config = dict(
    norm_place='pre',
    qk_norm=True,
    attn_scale=0.321,
    bias='none',
    tie_word_embeddings=False,
    parallel_block=False,
    extras=['local attention windows', 'paired heads', 'gated attention', 'capped logits'],
    init='trunc',
    init_std_o=0.0486,
    init_std_up=0.0486,
    learning_rate=0.00355,
    lr_head=0.00946,
    train_tokens=82960000,
)
Each number is 50 + 10 x the weight over the matrix's rms, rounded and kept within 0 to 99. Layers, rows and columns count from 0.

# q: layer 4 attention query, 64x64, rms 0.128, rows 0-31, columns 0-63
# k: layer 4 attention key, 64x64, rms 0.128, rows 0-31, columns 0-63
# v: layer 4 attention value, 64x64, rms 0.143, rows 0-20, columns 0-63
# o: layer 4 attention output (transposed), 64x64, rms 0.131, rows 0-19, columns 0-63
q0:40 36 40 43 48 61 54 59 58 58 55 45 69 65 55 55 37 56 59 50 45 66 47 67 55 30 45 39 45 55 53 58 57 67 55 44 49 45 61 62 46 47 63 57 51 53 54 44 40 54 49 49 43 30 62 42 56 51 78 37 66 38 45 60
k0:31 65 43 48 53 34 63 45 40 40 42 51 65 55 69 59 51 64 72 50 45 56 56 44 43 59 50 73 64 49 51 50 39 49 43 51 55 62 49 52 60 53 50 43 63 43 44 61 55 53 34 44 56 61 43 43 49 50 42 53 46 48 62 50
q1:37 56 53 41 57 34 44 62 37 48 48 55 44 40 58 36 62 46 46 47 59 60 67 45 41 46 46 60 42 31 35 27 54 47 40 55 67 55 47 53 36 42 45 55 68 49 49 63 47 26 32 64 68 53 50 57 49 37 25 77 37 51 57 41
k1:50 57 55 53 45 62 51 47 42 54 66 49 46 36 43 30 62 63 47 41 52 56 54 52 47 59 56 40 42 63 62 44 60 57 68 38 48 50 42 56 49 57 42 58 58 41 53 47 41 42 48 45 67 49 54 43 52 52 54 45 55 57 39 52
q2:52 49 48 56 57 62 50 64 41 56 45 34 59 48 61 54 58 69 53 62 50 46 55 44 39 42 63 43 42 54 46 47 41 51 53 45 56 40 43 56 46 41 58 50 70 59 59 52 56 43 52 47 49 52 62 49 58 35 40 46 50 48 53 60
k2:44 37 44 60 55 44 48 41 56 44 36 42 63 54 51 46 48 59 45 49 46 48 58 50 50 55 40 47 55 61 65 49 47 35 78 50 58 42 42 25 46 71 64 51 56 49 35 56 38 51 45 38 50 43 66 43 48 57 47 56 47 31 63 65
q3:52 67 40 47 49 41 45 42 33 40 47 62 27 48 54 52 59 49 41 47 56 51 39 42 55 59 63 39 38 51 43 50 55 48 54 58 50 56 54 45 63 60 53 38 56 55 38 45 71 39 26 73 70 54 56 57 47 44 38 70 38 66 52 33
k3:40 55 46 45 56 57 31 54 60 27 64 50 69 49 57 52 47 41 50 57 38 41 42 36 39 50 43 63 40 49 62 43 59 49 79 42 60 37 50 41 47 47 44 44 40 44 50 53 44 40 46 51 49 52 47 44 56 52 57 43 47 52 43 52
q4:38 46 43 63 71 57 41 60 55 26 60 47 58 48 58 64 58 65 64 52 53 50 50 57 44 47 56 50 43 45 49 51 48 43 65 67 41 30 51 62 38 38 34 43 69 53 52 58 39 26 48 49 46 44 63 43 53 47 49 42 56 50 45 57
k4:40 56 59 67 47 60 45 56 41 59 34 54 64 34 49 57 53 56 53 47 58 40 38 55 57 57 40 53 45 58 55 44 50 54 53 42 54 45 49 40 53 50 42 48 47 41 51 54 55 50 50 55 56 53 66 43 48 54 58 60 55 57 49 44
q5:61 46 50 60 41 48 44 48 35 38 54 51 55 71 44 61 64 61 44 58 48 52 43 37 54 51 52 50 42 45 40 58 66 32 52 46 38 55 32 74 44 40 41 37 69 32 31 45 44 61 40 45 53 37 47 50 43 61 46 37 67 49 45 57
k5:44 53 59 49 53 55 29 61 52 41 47 53 45 47 44 33 60 41 57 41 57 51 46 65 39 44 42 55 71 53 57 38 29 53 55 29 39 38 52 53 44 52 42 55 49 37 37 50 39 57 53 62 43 37 61 56 42 51 61 68 44 58 65 48
q6:44 51 47 47 47 45 66 49 52 51 59 54 35 53 52 34 25 34 54 38 41 46 51 49 51 49 53 52 59 51 60 67 50 62 37 55 56 48 58 49 60 55 49 51 37 57 54 50 46 49 57 55 51 39 41 45 43 45 51 32 56 51 45 50
k6:51 58 44 35 42 31 66 55 77 56 41 43 46 52 59 35 52 33 58 40 47 55 68 52 57 42 38 55 51 42 45 47 66 44 47 59 46 30 61 41 44 46 52 47 37 57 56 54 54 57 43 57 22 53 37 51 35 51 54 53 47 45 66 47
q7:44 64 42 39 48 46 66 56 50 44 61 44 59 44 42 54 53 40 40 48 56 57 51 51 42 53 39 34 46 48 43 45 50 51 54 65 38 60 66 42 30 44 42 61 42 55 58 55 48 33 46 37 59 58 61 57 36 60 63 59 39 51 55 41
k7:55 56 46 41 42 57 40 51 43 39 59 45 34 52 61 54 63 47 59 27 54 64 33 55 55 52 40 51 48 45 55 36 57 49 45 52 55 48 48 60 36 38 35 58 40 51 52 51 54 60 55 47 41 44 50 53 68 57 57 51 51 53 56 44
q8:59 48 63 35 57 34 52 34 35 35 51 36 55 47 58 78 42 40 62 60 56 36 58 45 57 41 52 61 57 52 53 43 33 69 34 60 38 37 65 48 55 48 46 62 35 64 58 61 49 45 45 50 46 52 47 52 41 46 54 38 55 44 46 23
k8:32 32 59 40 42 54 48 51 62 47 65 78 56 50 41 48 40 64 27 70 40 52 45 57 60 60 48 46 38 47 42 62 65 54 48 51 48 52 50 57 41 53 48 49 69 53 57 49 67 91 39 76 44 45 54 43 58 71 68 48 61 40 41 46
q9:58 53 53 42 44 54 51 61 62 57 33 44 49 52 49 35 42 45 51 66 64 24 60 36 58 37 53 26 48 74 63 50 43 53 46 46 45 59 46 48 72 51 42 53 54 65 44 55 58 42 59 40 47 52 46 39 59 48 41 59 45 49 38 54
k9:57 44 37 44 58 48 34 44 54 43 34 35 59 58 39 31 38 49 50 42 50 71 61 32 27 36 50 43 25 50 41 46 53 43 69 44 59 52 43 50 35 54 57 57 50 60 46 56 51 45 65 33 29 77 37 60 66 56 65 45 57 45 67 58
q10:38 52 40 45 42 52 25 66 54 64 57 35 55 40 36 46 75 43 46 68 44 67 59 62 45 45 58 36 49 48 53 60 57 70 55 50 35 55 59 41 49 37 48 62 57 40 51 54 62 61 40 46 43 50 48 52 37 57 53 57 40 67 47 26
k10:41 49 47 55 81 46 70 37 48 35 44 51 43 63 70 49 51 25 50 56 56 69 42 63 66 65 40 48 58 41 46 51 44 42 56 46 62 46 59 65 47 47 17 42 45 62 48 32 57 65 34 44 49 59 62 40 57 43 42 42 68 51 57 49
q11:56 54 26 32 37 38 45 44 70 41 47 48 33 55 39 45 60 57 40 52 42 52 58 38 45 40 51 66 63 51 47 61 46 52 70 46 48 69 58 46 56 54 55 51 58 43 48 51 44 55 55 60 46 52 34 44 43 49 52 32 70 45 65 34
k11:54 54 55 48 73 42 54 52 45 50 54 79 53 52 42 56 37 60 61 39 38 65 48 41 38 52 45 28 46 66 64 54 44 72 55 50 58 54 50 62 71 63 46 57 28 45 44 48 46 37 49 70 34 51 52 39 52 46 49 45 68 72 56 48
q12:56 38 60 46 57 68 54 49 46 49 45 43 60 61 36 45 42 51 50 50 37 50 68 47 57 44 41 46 44 38 58 40 45 61 56 54 47 62 50 57 45 57 61 48 39 57 49 56 38 48 48 43 52 55 54 45 69 58 62 48 29 56 54 62
k12:73 31 43 59 41 46 40 58 48 60 46 31 57 70 48 60 63 76 61 42 38 41 60 56 27 61 58 44 49 41 40 42 55 51 43 42 59 69 34 63 48 62 46 37 62 40 23 30 45 51 56 39 45 26 61 30 56 56 45 51 42 48 47 63
q13:42 63 54 51 32 61 47 47 34 65 53 55 57 46 41 50 60 36 39 46 64 44 59 30 51 57 60 37 56 52 54 44 44 62 42 61 32 34 46 33 56 62 66 38 49 52 59 60 58 58 54 35 46 63 59 41 55 55 65 59 46 57 63 48
k13:45 46 50 57 72 44 54 39 65 46 51 45 52 55 48 45 46 51 66 36 36 72 50 41 57 45 51 59 59 55 70 54 71 39 49 38 73 63 55 51 32 31 60 53 60 67 57 47 56 33 55 54 59 49 54 39 50 57 44 48 57 43 66 38
q14:31 48 65 60 62 46 29 57 55 50 58 42 46 61 50 37 48 50 53 61 48 54 49 27 42 38 53 49 42 47 44 40 48 41 73 52 58 48 57 57 65 53 44 45 49 45 41 58 65 48 63 47 62 53 43 69 42 53 54 35 59 73 42 48
k14:41 45 49 41 57 53 56 51 51 41 46 49 58 47 71 58 54 40 53 63 70 36 46 33 34 48 50 54 58 30 54 73 51 42 42 41 58 65 61 52 50 53 59 42 29 65 47 35 38 34 29 55 39 44 88 52 41 59 45 52 43 38 58 34
q15:55 51 46 40 49 54 44 42 54 32 48 47 48 52 41 61 48 39 41 62 50 67 37 40 46 37 39 46 55 51 47 46 63 68 47 66 52 41 70 65 48 51 51 46 62 52 54 32 28 23 43 42 59 45 44 38 38 38 59 68 53 43 53 51
k15:57 30 55 49 55 45 65 27 40 50 53 63 66 52 57 65 53 67 41 78 43 41 38 41 58 54 74 45 40 38 49 39 48 35 66 40 47 48 52 53 35 57 34 45 35 38 59 24 43 65 50 51 43 43 69 25 47 53 51 53 48 47 53 44
q16:64 40 47 64 58 60 43 63 60 86 64 54 53 56 24 54 58 43 37 56 52 33 30 46 51 32 41 27 66 38 54 66 38 37 55 51 54 49 64 56 51 45 37 59 48 56 51 56 26 55 72 40 34 37 55 60 53 50 72 22 56 52 42 56
k16:53 25 37 38 60 45 43 49 62 77 58 62 55 66 39 68 44 41 61 60 59 67 55 72 54 45 55 49 43 53 52 55 62 39 38 70 46 29 68 52 44 55 61 48 46 55 54 33 51 49 49 67 41 45 47 56 41 56 38 61 34 41 43 38
q17:50 57 57 47 42 48 43 66 74 31 47 41 51 49 54 44 56 44 52 31 53 37 50 36 59 48 53 37 55 45 42 56 49 35 51 50 57 53 52 56 50 52 54 42 37 39 44 66 55 52 60 53 48 47 49 64 47 59 51 59 41 47 43 48
k17:48 37 55 45 53 59 35 48 40 62 51 33 55 54 48 57 53 40 56 40 56 45 48 41 45 56 52 58 52 51 37 46 38 47 65 45 54 67 35 58 49 48 49 47 43 64 46 43 37 38 63 45 63 52 54 58 73 59 44 50 28 57 63 51
q18:42 55 62 36 56 38 44 40 21 36 48 57 09 31 56 38 54 42 36 44 51 49 55 39 51 66 68 56 41 50 54 59 47 50 27 41 57 48 41 36 41 53 61 47 53 38 33 67 67 42 44 75 50 59 30 60 38 34 26 69 55 72 63 32
k18:47 52 51 69 61 54 46 73 47 43 43 47 56 20 68 47 53 49 45 54 46 45 50 46 37 52 53 58 41 54 52 45 50 57 63 45 54 50 43 44 47 45 48 60 51 46 46 55 45 31 32 39 60 49 59 60 57 51 54 36 46 43 49 47
q19:64 43 52 39 46 37 66 49 58 43 51 39 51 61 44 45 48 40 45 48 54 53 50 55 45 54 53 49 60 70 61 51 48 58 33 60 43 66 78 32 69 50 44 47 47 64 53 57 41 53 54 38 47 51 53 58 37 32 54 43 49 57 56 47
k19:47 35 43 39 52 29 67 45 50 56 49 53 41 37 58 48 41 49 51 55 34 49 34 63 60 42 44 50 45 33 47 57 58 38 59 70 45 62 69 62 58 58 43 43 48 48 37 40 57 59 52 57 56 67 60 49 47 59 47 53 56 54 51 45
q20:44 56 45 40 49 49 42 47 22 42 48 56 48 40 48 58 54 58 53 57 44 55 45 43 52 40 56 51 38 44 46 42 51 50 51 45 33 56 41 68 38 47 47 40 63 46 50 52 47 44 46 60 53 44 45 55 52 45 53 60 71 57 54 44
k20:50 45 47 66 52 59 38 62 49 45 57 56 57 46 60 45 58 46 44 57 59 63 50 48 47 69 55 40 39 60 66 44 46 50 60 39 60 48 31 42 42 43 47 50 61 49 33 52 39 42 37 38 54 47 70 44 48 62 53 57 33 46 38 47
q21:43 51 43 43 57 31 51 55 52 57 61 42 33 45 44 48 43 40 56 48 54 46 40 57 57 54 52 46 46 63 50 51 46 39 49 58 64 52 72 44 54 51 54 57 33 55 44 53 62 46 55 32 41 59 47 59 50 55 46 47 70 62 51 37
k21:44 44 68 35 52 42 71 46 57 44 63 69 45 69 55 60 43 31 39 47 57 56 45 40 54 65 68 63 63 50 38 63 57 39 54 58 48 44 66 61 49 55 48 53 55 52 41 41 56 49 44 53 39 43 50 42 45 41 37 42 54 61 47 44
q22:51 35 40 52 49 39 50 61 52 64 62 36 45 50 36 41 38 42 59 34 47 49 28 54 48 40 27 37 67 51 50 63 50 44 52 58 45 45 67 52 56 55 48 39 49 34 45 57 33 39 40 53 50 45 40 43 40 47 54 33 43 52 62 55
k22:54 58 68 59 49 38 54 43 52 66 60 50 62 47 52 59 49 36 51 47 50 36 62 44 43 40 59 68 52 39 46 67 44 54 33 51 42 43 54 52 45 45 46 50 43 52 38 36 59 51 56 44 43 49 36 52 51 56 64 59 56 42 58 51
q23:58 20 49 50 41 62 63 53 70 69 36 28 62 49 28 46 36 47 39 39 46 55 55 67 54 63 49 48 69 60 55 58 54 56 34 56 36 52 53 50 64 43 45 49 36 64 46 36 56 45 59 36 55 55 40 53 54 53 50 51 50 34 46 46
k23:50 50 37 31 53 33 39 57 71 36 50 48 28 81 53 54 29 28 46 46 45 46 51 63 59 34 49 49 59 45 55 45 51 65 41 70 39 41 58 49 57 36 53 44 71 40 44 42 56 62 62 44 41 63 37 52 26 51 55 56 53 37 62 54
q24:32 47 50 60 66 61 59 39 55 61 35 46 62 69 51 76 45 48 58 33 40 41 54 57 46 52 59 63 50 76 56 43 40 35 52 59 58 34 35 49 52 52 48 44 44 42 45 32 39 45 32 59 50 34 46 56 46 43 55 39 36 42 64 42
k24:41 32 46 51 56 41 35 62 55 78 69 39 69 49 42 37 65 46 40 39 67 67 45 39 67 29 40 59 63 31 41 55 52 58 52 38 39 48 56 45 52 57 69 43 59 45 63 41 47 51 57 35 65 67 46 61 35 48 60 68 46 41 39 57
q25:38 67 55 36 49 50 50 56 58 40 55 45 41 53 52 47 50 29 39 57 70 49 45 42 33 37 45 45 40 49 56 41 37 72 38 61 35 60 46 47 43 42 60 50 47 60 54 35 60 43 52 37 66 61 42 54 39 53 63 59 43 41 55 50
k25:58 48 36 42 45 36 55 48 44 34 53 45 53 56 69 42 60 60 73 40 38 41 51 44 35 53 60 48 61 49 46 48 52 37 51 44 58 56 36 50 58 56 47 43 44 41 62 63 43 46 41 53 59 55 28 40 75 55 59 53 35 25 52 40
q26:66 41 47 47 39 47 51 50 53 55 27 54 55 26 51 52 45 21 45 38 43 55 63 42 56 49 48 60 63 55 46 60 62 56 35 47 46 45 43 31 42 61 49 36 50 62 61 60 43 53 58 52 44 29 50 72 48 60 39 44 54 50 69 61
k26:56 51 51 45 45 56 63 46 45 78 51 56 49 32 41 48 39 59 51 67 43 57 25 49 48 53 54 57 42 39 43 27 56 55 49 53 53 67 51 72 59 49 60 43 58 47 31 49 39 61 35 35 53 48 53 32 57 60 48 41 44 38 45 62
q27:33 46 41 44 53 43 69 49 63 51 46 38 53 53 59 46 58 52 44 23 58 53 63 58 58 58 43 59 40 43 56 51 62 64 61 41 71 38 46 41 58 44 54 47 44 54 43 47 57 64 52 37 51 57 62 41 58 71 54 46 49 42 52 51
k27:60 51 62 46 50 71 67 44 47 45 49 57 39 66 31 76 56 70 45 58 55 58 26 48 39 50 60 33 53 63 40 46 60 40 40 58 73 67 52 57 58 48 47 47 47 48 46 72 43 39 65 60 52 34 53 63 55 48 55 41 58 57 56 52
q28:53 46 64 58 53 40 56 48 39 43 40 64 58 50 52 59 52 31 57 33 54 34 56 50 44 42 53 53 51 68 81 66 56 68 49 45 46 33 73 75 38 42 60 62 40 55 37 60 46 69 30 68 40 38 55 43 59 61 52 72 44 41 56 69
k28:68 35 49 62 58 56 56 47 41 55 46 41 55 39 58 64 29 45 29 34 44 60 55 42 35 38 51 46 53 61 26 38 52 44 53 52 33 27 42 55 32 63 44 39 64 63 64 39 70 46 56 60 54 52 57 55 48 50 42 44 52 49 54 61
q29:48 49 38 62 53 44 50 23 70 57 48 49 35 58 60 56 58 50 42 41 31 51 62 45 70 53 56 51 43 68 37 48 60 69 48 52 50 38 44 50 45 40 47 60 59 51 57 71 57 67 45 57 64 49 38 65 56 41 53 55 42 37 48 49
k29:43 41 38 60 61 47 54 68 61 48 62 65 54 40 53 38 37 43 71 50 51 40 51 39 49 63 31 46 59 57 61 48 58 38 41 66 60 34 44 49 74 68 54 52 52 43 55 31 59 39 39 43 66 50 46 41 34 66 52 50 40 56 50 52
q30:60 78 55 45 44 39 63 48 33 44 48 46 53 55 54 35 54 43 77 53 61 39 42 49 59 53 57 58 62 51 46 48 28 35 40 47 51 40 42 49 44 59 54 51 31 62 34 56 39 60 53 63 37 39 50 60 50 43 60 49 39 55 54 53
k30:61 36 45 35 68 36 51 37 64 54 54 38 64 56 77 57 58 44 44 64 54 48 62 44 46 51 46 50 59 56 36 55 51 46 62 55 23 47 47 69 34 55 47 55 39 36 55 52 31 30 52 50 48 38 65 50 54 47 45 55 37 47 58 48
q31:28 67 43 51 56 49 63 56 55 54 50 49 70 70 41 64 54 47 76 59 47 58 70 36 34 60 41 41 48 56 39 49 67 50 56 51 43 40 37 48 37 52 53 68 51 59 55 37 68 63 55 49 54 40 55 33 40 41 42 61 62 38 53 65
k31:40 41 31 39 23 64 47 62 54 54 61 60 37 59 41 26 47 55 37 35 48 48 56 59 25 51 45 38 65 52 51 50 65 46 53 55 43 46 63 56 53 59 43 65 32 52 60 72 38 42 59 34 55 32 44 60 69 57 58 42 58 47 44 58
v0:50 36 40 47 44 51 41 56 34 39 42 36 49 50 46 56 36 32 40 65 54 37 53 30 50 57 48 47 59 58 52 58 54 47 48 46 48 39 53 46 49 57 44 39 28 43 50 47 46 52 50 40 50 64 48 35 42 42 47 57 48 63 42 41
o0:42 45 48 46 56 53 57 48 54 59 55 31 45 42 54 56 51 52 57 60 58 35 75 53 57 49 52 53 60 50 58 35 43 54 40 32 38 39 39 41 50 41 55 54 47 46 38 49 47 54 60 44 51 56 47 46 50 53 54 56 41 53 45 48
v1:36 63 48 46 58 66 72 63 59 62 45 47 52 41 44 54 56 64 57 53 54 65 54 43 34 40 49 50 42 54 40 46 58 46 70 50 55 58 53 61 49 51 55 52 61 47 56 47 58 56 64 49 41 70 42 56 38 54 41 43 59 54 61 62
o1:47 46 38 31 55 43 43 49 58 24 63 62 56 42 57 67 57 52 56 43 35 39 32 42 47 61 51 49 50 62 60 55 48 58 51 44 62 38 43 46 44 63 61 41 54 54 63 63 53 51 39 45 49 52 42 68 38 45 53 44 53 55 43 48
v2:69 60 33 58 34 54 54 33 53 57 46 55 38 46 54 48 55 39 54 57 46 50 58 52 48 57 43 46 31 63 39 63 33 64 44 60 41 51 48 45 40 48 43 49 52 57 32 55 67 47 37 59 46 52 49 37 56 57 34 56 44 55 59 60
o2:61 69 53 51 47 55 60 49 74 43 38 50 57 52 57 48 54 55 55 52 64 47 60 53 48 51 41 68 41 43 65 67 59 65 43 49 57 41 52 59 42 47 55 42 39 54 39 55 48 50 42 39 45 41 61 54 56 55 54 52 31 51 56 68
v3:43 56 49 38 35 33 42 63 61 49 53 62 37 39 50 44 58 54 41 57 61 35 35 42 47 52 83 56 41 70 53 50 59 36 56 54 53 46 35 41 53 47 55 43 56 49 35 58 58 50 63 46 53 52 49 29 47 31 59 44 41 30 48 46
o3:52 38 44 59 58 59 58 67 57 48 54 29 55 70 29 76 43 65 57 65 49 44 50 46 41 36 53 41 44 40 55 50 50 59 52 47 29 67 57 63 40 47 53 60 46 48 48 53 48 71 53 44 54 41 61 47 51 19 60 50 53 51 51 58
v4:62 61 56 53 41 36 48 52 59 48 56 50 47 46 51 57 52 48 66 60 40 43 64 50 48 63 52 82 51 46 54 57 33 71 39 59 42 39 51 46 51 40 51 55 51 47 45 34 49 56 30 37 32 49 64 51 42 42 50 49 44 49 30 56
o4:55 51 52 46 62 64 51 46 60 67 26 48 50 66 52 52 53 54 39 51 58 54 70 51 52 46 37 51 47 57 53 53 51 44 70 75 55 48 51 43 57 48 51 50 52 59 60 33 50 64 55 32 42 38 68 48 50 65 47 66 35 45 48 66
v5:51 43 46 33 56 65 48 44 60 41 25 39 69 43 41 61 40 53 49 43 59 56 49 68 56 48 58 55 66 45 52 39 45 43 56 32 47 72 57 46 52 45 54 40 47 53 46 47 52 55 47 44 54 51 61 54 53 43 41 34 45 55 66 52
o5:55 46 52 56 49 47 33 48 45 51 72 45 31 26 48 43 38 28 55 51 48 38 50 63 36 42 46 45 53 53 48 41 47 55 51 40 59 49 44 61 49 45 55 58 38 56 52 55 46 41 48 45 45 64 38 64 46 48 41 56 60 51 55 46
v6:44 56 55 57 50 45 50 48 34 72 57 53 44 53 39 62 55 34 38 44 47 71 55 50 41 45 46 42 43 74 45 44 48 60 51 47 55 51 46 71 49 56 60 55 55 45 38 44 52 52 53 38 62 56 42 48 20 46 47 57 88 40 58 43
o6:77 64 56 35 52 44 37 43 56 53 52 50 68 56 46 70 59 56 58 54 53 22 47 34 53 50 49 52 54 58 52 60 38 50 46 47 42 53 40 43 49 60 54 51 47 47 56 42 39 52 51 56 44 40 41 48 40 65 62 32 43 25 44 49
v7:57 67 56 60 51 50 50 44 39 19 57 57 45 54 59 52 57 55 45 34 44 35 63 68 62 59 47 41 46 44 41 39 23 67 49 58 43 50 54 55 46 39 47 62 44 23 53 50 47 57 55 32 43 66 59 45 65 58 40 55 47 57 45 54
o7:47 44 66 55 52 51 51 49 55 59 42 66 45 33 64 31 63 56 57 37 54 58 58 51 60 51 42 49 48 45 50 52 57 56 60 68 38 47 60 50 54 36 44 45 73 53 42 37 52 65 54 38 31 38 59 43 45 34 47 61 27 75 53 57
v8:52 53 36 51 63 48 43 41 46 41 42 50 58 52 43 60 44 51 34 52 53 42 35 37 48 59 31 64 36 37 41 39 63 55 60 56 52 64 45 60 50 57 57 52 23 64 48 53 49 51 53 47 47 51 51 66 52 62 41 50 52 47 51 41
o8:49 51 46 48 58 58 60 59 63 53 50 44 59 45 46 45 45 48 60 27 47 40 53 50 61 59 41 58 52 46 43 24 44 52 49 49 51 46 45 59 58 52 47 41 65 26 46 44 40 60 43 62 47 57 44 43 56 56 41 49 55 77 37 57
v9:46 61 57 37 63 49 35 56 49 50 39 45 55 38 56 44 36 40 42 60 51 46 55 46 52 34 55 58 46 63 71 57 30 39 57 50 34 49 56 55 54 49 51 53 49 49 55 44 48 69 43 49 41 44 43 57 35 63 70 41 58 59 49 27
o9:47 51 49 54 48 55 54 65 30 61 74 65 55 56 50 56 66 50 73 46 55 30 72 58 53 35 50 49 52 49 54 58 49 50 43 49 50 36 50 49 51 48 56 69 53 69 67 47 64 63 55 51 59 44 55 43 53 58 53 50 55 42 48 43
v10:59 45 42 31 43 51 57 27 47 47 53 55 42 56 45 46 57 45 32 44 42 50 37 40 60 62 53 36 48 82 48 50 53 44 59 52 53 55 41 45 39 63 56 52 49 53 53 51 56 63 55 57 67 32 39 37 40 44 43 74 53 33 56 53
o10:61 60 54 59 54 29 57 61 52 52 42 49 53 67 44 60 57 50 62 67 67 55 45 31 51 45 40 59 46 39 53 60 44 54 36 53 35 48 41 62 39 32 44 51 50 35 53 53 39 42 43 66 53 53 49 59 45 34 61 57 43 37 47 52
v11:49 51 46 63 50 46 46 43 42 52 53 45 50 46 38 45 61 57 56 40 46 44 32 60 64 54 48 42 40 51 61 41 59 37 47 35 56 47 50 49 51 63 53 41 51 62 66 53 61 42 69 81 49 43 56 48 55 70 57 57 52 25 74 65
o11:58 55 57 53 44 53 49 54 53 50 65 53 41 49 55 45 51 46 55 48 38 68 29 36 59 37 56 48 38 39 58 43 46 48 40 42 56 49 57 68 39 54 56 32 62 29 63 62 53 34 40 51 62 46 60 48 67 47 55 41 71 37 41 44
v12:45 18 49 38 43 47 55 50 47 61 48 66 67 43 48 45 29 47 35 61 43 60 28 54 59 36 62 64 53 43 48 38 55 52 59 30 49 54 67 57 62 46 29 46 52 49 64 36 43 44 51 42 48 47 48 51 85 45 44 29 69 62 57 50
o12:48 48 67 55 43 45 49 46 39 55 46 41 47 49 33 45 40 34 57 58 26 39 50 51 48 51 68 38 47 51 33 36 46 38 45 40 49 41 57 53 48 51 44 41 43 67 62 49 46 58 47 49 52 80 38 51 61 50 41 43 49 30 60 54
v13:44 47 52 56 29 54 54 59 62 56 52 39 58 61 44 33 57 42 58 50 48 44 58 60 57 31 54 49 69 50 53 40 36 70 60 50 31 55 43 53 59 41 50 51 39 52 46 56 53 41 43 60 56 53 56 46 73 52 59 62 42 51 46 59
o13:47 45 49 48 38 54 45 58 48 58 41 61 51 48 30 32 52 53 47 56 57 67 38 53 46 51 57 50 27 68 59 53 67 72 63 38 65 51 54 54 46 53 61 48 47 54 46 42 56 37 43 39 53 68 40 55 61 45 37 55 50 42 65 49
v14:82 48 47 35 30 59 30 50 56 46 46 60 50 48 43 57 48 51 37 64 43 44 56 41 41 59 47 38 40 64 63 49 57 46 75 53 54 44 64 60 42 42 52 48 53 49 43 47 66 38 65 50 50 46 46 63 33 53 50 79 64 51 47 59
o14:46 53 51 61 57 56 55 76 48 38 46 32 60 49 40 38 70 52 59 55 58 54 44 41 40 50 41 49 48 66 61 54 34 44 44 35 47 25 59 50 35 53 39 41 45 44 56 47 39 53 35 59 59 23 56 64 39 56 56 33 34 39 46 42
v15:55 42 39 50 52 39 55 50 38 52 52 61 49 67 44 35 46 54 66 53 51 51 50 60 65 42 52 56 57 37 63 44 51 73 52 48 42 42 46 54 66 57 65 45 65 52 58 50 32 49 56 39 52 61 69 68 47 47 47 48 53 48 66 49
o15:70 49 49 50 60 52 42 37 34 65 51 48 44 42 45 44 46 30 53 56 55 48 38 46 49 51 52 39 38 48 55 28 56 44 62 59 59 53 46 46 58 52 44 44 43 55 55 59 72 47 44 51 46 56 68 46 54 57 49 44 47 49 48 32
v16:56 40 52 59 41 57 62 59 43 60 56 52 64 47 38 33 30 49 47 46 47 28 74 48 46 37 42 53 45 56 55 53 43 46 40 64 59 48 50 48 40 57 30 63 59 56 55 59 48 57 34 42 44 46 50 43 47 55 44 38 47 54 42 58
o16:48 41 55 42 43 45 51 48 52 59 36 61 45 61 44 51 46 35 61 52 51 47 42 45 70 42 43 44 67 46 52 68 61 55 47 48 66 47 56 35 59 46 59 49 41 68 25 55 47 38 58 44 63 49 58 68 52 61 45 45 53 50 53 47
v17:49 43 41 61 28 52 48 43 59 73 44 50 28 51 62 57 43 46 59 36 55 62 49 44 55 43 33 44 38 48 42 28 46 61 55 39 74 43 41 64 41 58 60 56 74 45 63 48 64 45 56 42 44 61 48 50 35 43 47 59 36 35 37 45
o17:51 52 38 59 39 43 41 46 65 53 41 58 39 47 45 47 56 34 45 52 63 47 34 43 59 70 52 40 77 53 68 59 59 49 67 42 55 46 50 37 65 48 47 44 48 42 61 44 32 53 62 49 56 47 62 64 47 38 80 45 53 49 46 56
v18:42 60 50 54 50 63 55 42 42 58 45 48 46 47 59 63 33 46 48 36 44 40 49 63 57 61 59 40 64 56 49 25 46 41 60 31 67 51 56 59 61 76 38 48 40 48 33 59 42 52 55 60 46 49 53 41 62 45 48 58 50 24 64 41
o18:53 45 46 54 28 44 34 63 71 51 57 53 34 36 42 37 39 40 57 55 46 50 59 31 58 49 48 52 46 51 44 54 58 47 32 52 38 67 41 43 66 54 57 55 50 41 55 45 43 56 44 55 48 45 37 64 70 45 37 35 59 35 57 43
v19:40 48 58 33 69 51 40 46 32 68 45 52 43 52 50 55 40 43 57 55 59 45 45 54 45 59 56 53 50 40 61 55 58 43 56 57 34 50 49 50 45 61 50 58 45 34 52 68 49 41 55 50 40 57 43 66 39 53 51 60 63 44 69 55
o19:49 50 55 42 63 39 45 59 52 54 55 56 50 48 62 48 39 59 60 52 54 34 55 47 52 49 62 53 46 41 35 40 37 48 63 44 52 40 47 44 62 51 37 60 55 48 50 73 59 64 37 69 57 42 55 56 70 56 44 37 57 49 41 47
v20:49 54 65 58 58 41 39 51 36 53 52 46 52 50 56 48 50 42 53 52 48 37 48 42 37 52 53 81 51 45 46 65 59 52 54 65 32 47 60 49 52 34 17 53 60 38 70 51 59 56 41 62 42 53 57 48 64 53 48 64 46 60 44 52